python train.py --n_layer=13 --d_model=128 --n_head=4 --n_kv_head=1 --head_dim=32 --d_mlp=512 --vocab_size=2362 --activation="squared_relu" --norm="rmsnorm" --norm_place="pre" --norm_eps=1e-06 --positions="rope" --rope_base=71500.0 --rope_fraction=1.0 --qk_norm=true --attn_scale=0.255 --bias="none" --tie_embeddings=false --parallel_block=false --extras=["capped logits"] --init="normal" --init_std_qkv=0.0442 --init_std_o=0.0442 --init_std_up=0.0442 --init_std_down=0.0442 --optimizer="soap_variant" --lr=0.0109 --lr_mult_up=1.13 --beta1=0.95 --beta2=0.99 --lr_head=0.00732 --grad_clip=0.5 --warmup_steps=59 --schedule="cos" --final_lr_fraction=0.0 --batch_tokens=32768 --seq_len=1024 --doc_mask=true --train_tokens=124900000 --steps=3812 --dataset="wikipedia_en"
Each number is 128 + 32 x the weight over its row's rms, rounded and kept within 0 to 255. Layers, rows and columns count from 0. Numbers have three digits each. The size before them is the row's rms in percent of the matrix's.

# q: layer 6 attention query, 128x128, rms 0.227, rows 0-7,32-39,64-71,96-103, columns 0-63
# k: layer 6 attention key, 32x128, rms 0.218, rows 0-7, columns 0-63
q0 143:136121093159112127161164127073136176160123100101063131124180142128128075115134184140126178114113107082134116156119093139108114125141123083060097116157135107155119099156125053173123201149070130
q32 062:108167127126122112189136133128161157128146130163084144122151140119163103124092168136097102105134128120098127105144073123109113071153134092094124101118164118134100161112107075118130161150090051
q64 067:114115085063119108177145129125143147150153148123152149114154090173138181068169064150064093107148110098141132146127148124091136180094138117167140131071177085152161102171146148111087113211165167
q96 073:113132111191114192126171107098090105100114128102108115181149150144086127094153164193114162178140090109136092110168072164169100131100121110131163109144097133133153117124114092116162136088151131
k0 065:101103179107157113134102096125143125170154142138132131129098139152133102110105077169149183095167125119077159158087126088135163163127098093140161122097171089093068097097111117180119127108155121
q1 110:095187124104133058125105120161160161179090099063136088103204080161084130150153136218150141149127117165149168031137100111116107060108109095144105142181106091135160129081129102123093139106097104
q33 066:080098144120126129109133099135113100208125154140124119121149149098139125137093075121136107119109127162108110103138132100141176085136135116133159088098187145097179129071051117145097032124135070
q65 067:144109115173125089106141066115140096160140156106145171161060151125131102107118112123088098086152134117126133135120120115158142101093052119111120119093164112155093142172124145118137170158185108
q97 070:072093130177121159112149114091094097135169149136098102096117133130109148066096114152118159077157118137114104159079123137175102114107136113104105071146213085102122152107140126097127141148150175
k1 058:165127117116183158103185131113139069079144118091141132156166080125086100119095141163130091065180119120110197128096119117124132124165168133100119147149147070136077080138125087151101171072104161
q2 102:119089121150094149198159121109150168145086093102083180120153132126171173132126121116125167142106103084136121085164109147123145081111136076125087178115117128124132115097140067115118206143079140
q34 062:036132136111171138181157138125154142216126123156138156090117185123136167100078149161113102076086097140084140093105068088122142084131115054115119098165140155092123135071132139169111107128145104
q66 071:203068132072095074137125106169099120125116081112109173110192144101143162086129091169093162121119100143150114104153150139165097165137187143125182100149117171175119136150148159136151153147142172
q98 055:115105142091194174115082093143143101115115069138113107175194127211134116076179138213154079128167102120116101139078151123143111116160169155143107125102147142100137161093123133128175103145121119
k2 072:162143154130157154082113108081100125100158186080121116129176109098036070094094128165089112078156126176133175156080145128127174123137123154140139107130139052157046094130089059154086129110110138
q3 133:124190154102104129139085153150119121150190127151121133193137136167134236155122099170160091168132145094086097103087086102134136136136129138174155128127104099096117109093119133120128120133140136
q35 054:123140058161115190108140152135081121127099132151203138161060134045162154118122133120095065151115101159070100119071125085119094151112106130144136088152129099140173082035148145114088086095117118
q67 073:175191145137105097141129167113166149086131162087123143109231075124120174145129092147095158062174089101101081157100105137097144117129192152139106159157144137114159110139104086135136170114092132
q99 066:095086143084182078137110135126106162131147110148121156141166146111173096110145065110171125156119159099109125177095118169111115124119171122115103063126172128137091111162051175175142108166091079
k3 072:133127098177120161157120122131142118048127103060114170105101112133110182128134178105101106102118148130175121103201167181150144098129109161142124152152084156119172110141148206085145087138136116
q4 088:107117134073109167118128091147128171200131145104123114198149162069167107118101199173157125152058109107153130126084051173142106116135063123118062118103112123135086039140124102144157153162118091
q36 064:053116164105211155174148101145144150173106116159152076092156127117163180102136154172122123122045105154091138119082122074142152073106123081145095132116169097092106104095102109143118145149103096
q68 079:098161134136122125113098162132093101138140105163071119121188102090149167073062137142163154106099101153121139097190143146145119108137091096150133119123129121151149112058120097148099123122109109
q100 061:139100115146157178161120076103122103098139163122137125140135112144147191099120146174161120066141122109141107149128136086180142108181164092171144122147118062135115155084142161129150108057128077
k4 065:160158134131126151101140113095089115110155150076131157158192202091085095091081140153124114101210154148147136115159131163104158116179084121116167107144113137160083134090132079178134099125129195
q5 118:140151155147141062124136128140148075198135089178100104109104096155201160168159132179155133150094114136068132134056157067136100081147090140136170094120142109131144153126073170152187129108119083
q37 057:157119111134108105128168160134162125089051112141090162114080145069140153152097137119118150210164110115080150113129095165164100172156108146157149099128112165145120074101144109139121079142110165
q69 082:168133133138114138150142149103186106122088151136101142102161143188140110157103154082139115091150095105106117075178167146058142105169026126142131119128172149131153141111106072152151115132156111
q101 062:138104165148168127173107175138190148167132165120137019127101128136115089145136116073180175120142092127137123113094157122135135124115144160076098166102207131149131172174108125137184138182156133
k5 067:064156126129094108138114161139105135106149083159139184120075113135128121173099148111125115170095177132185122105128111141167113135097130130124131129142118148101192126147109183083200144126064127
q6 110:104140138103166113180149151126123115121174078193121031113189151175133151118130146195151132183132140167123111055075092123094107095190074113158133118119130134153155107093143112167171161115118148
q38 068:090118072104167109142142188143195090118089138154143146100103122074124155137134118115157137186064096163104128074147143126167141123140061127110089131121109162118151069101165147132140125117117169
q70 090:110176142144161143146137137145144138110111145109068096081172141172162143053083154108076177107117117144129124087116150152133129063151056174153093136067192106147133066092072136172164163126124129
q102 059:187141140182104099124094155148101173128143107156138176119131094144135110132055152088111056104188198089161141128083120140080129124120101155170115162104179077124097134107114129152146109117164113
k6 074:165159098111050115086094163128125139124123116121127135134129131120148121139079185088142165150142139110175112131164147176136102203131145145107114112169129162096147098194094172121113126161109132
q7 106:045181143104131123129124136126104147173086160119125123140125141125104189121131125135137122044090105097093119088116173139156142133127088143140119086128196098117137135153088162162112128138138098
q39 070:157149113096114156138149186131133125107057100158122150097105134151120149130127118069122111173177122127128128083150187094145089118140082166175139129111139145097129123106117160149090109102134240
q71 106:139114069154134142147120122121145084119093153127109122054151152158127137152139110093118126155165126157134118058146156146170160080123083152149106128151149152082117129130084228088111036120151134
q103 072:140102155132117101145196157115186189157139132140158105103117134099198107197151142046130130083080106132196151124132157133135109125165125151093146127101173143170127104203072159129142146141091091
k7 079:105099143152123061166058080134120133138118082141108178130097097104157102110124109103178146147119157102094117115143098201135134162113160149164102121123167136102074138147149189104139119176077112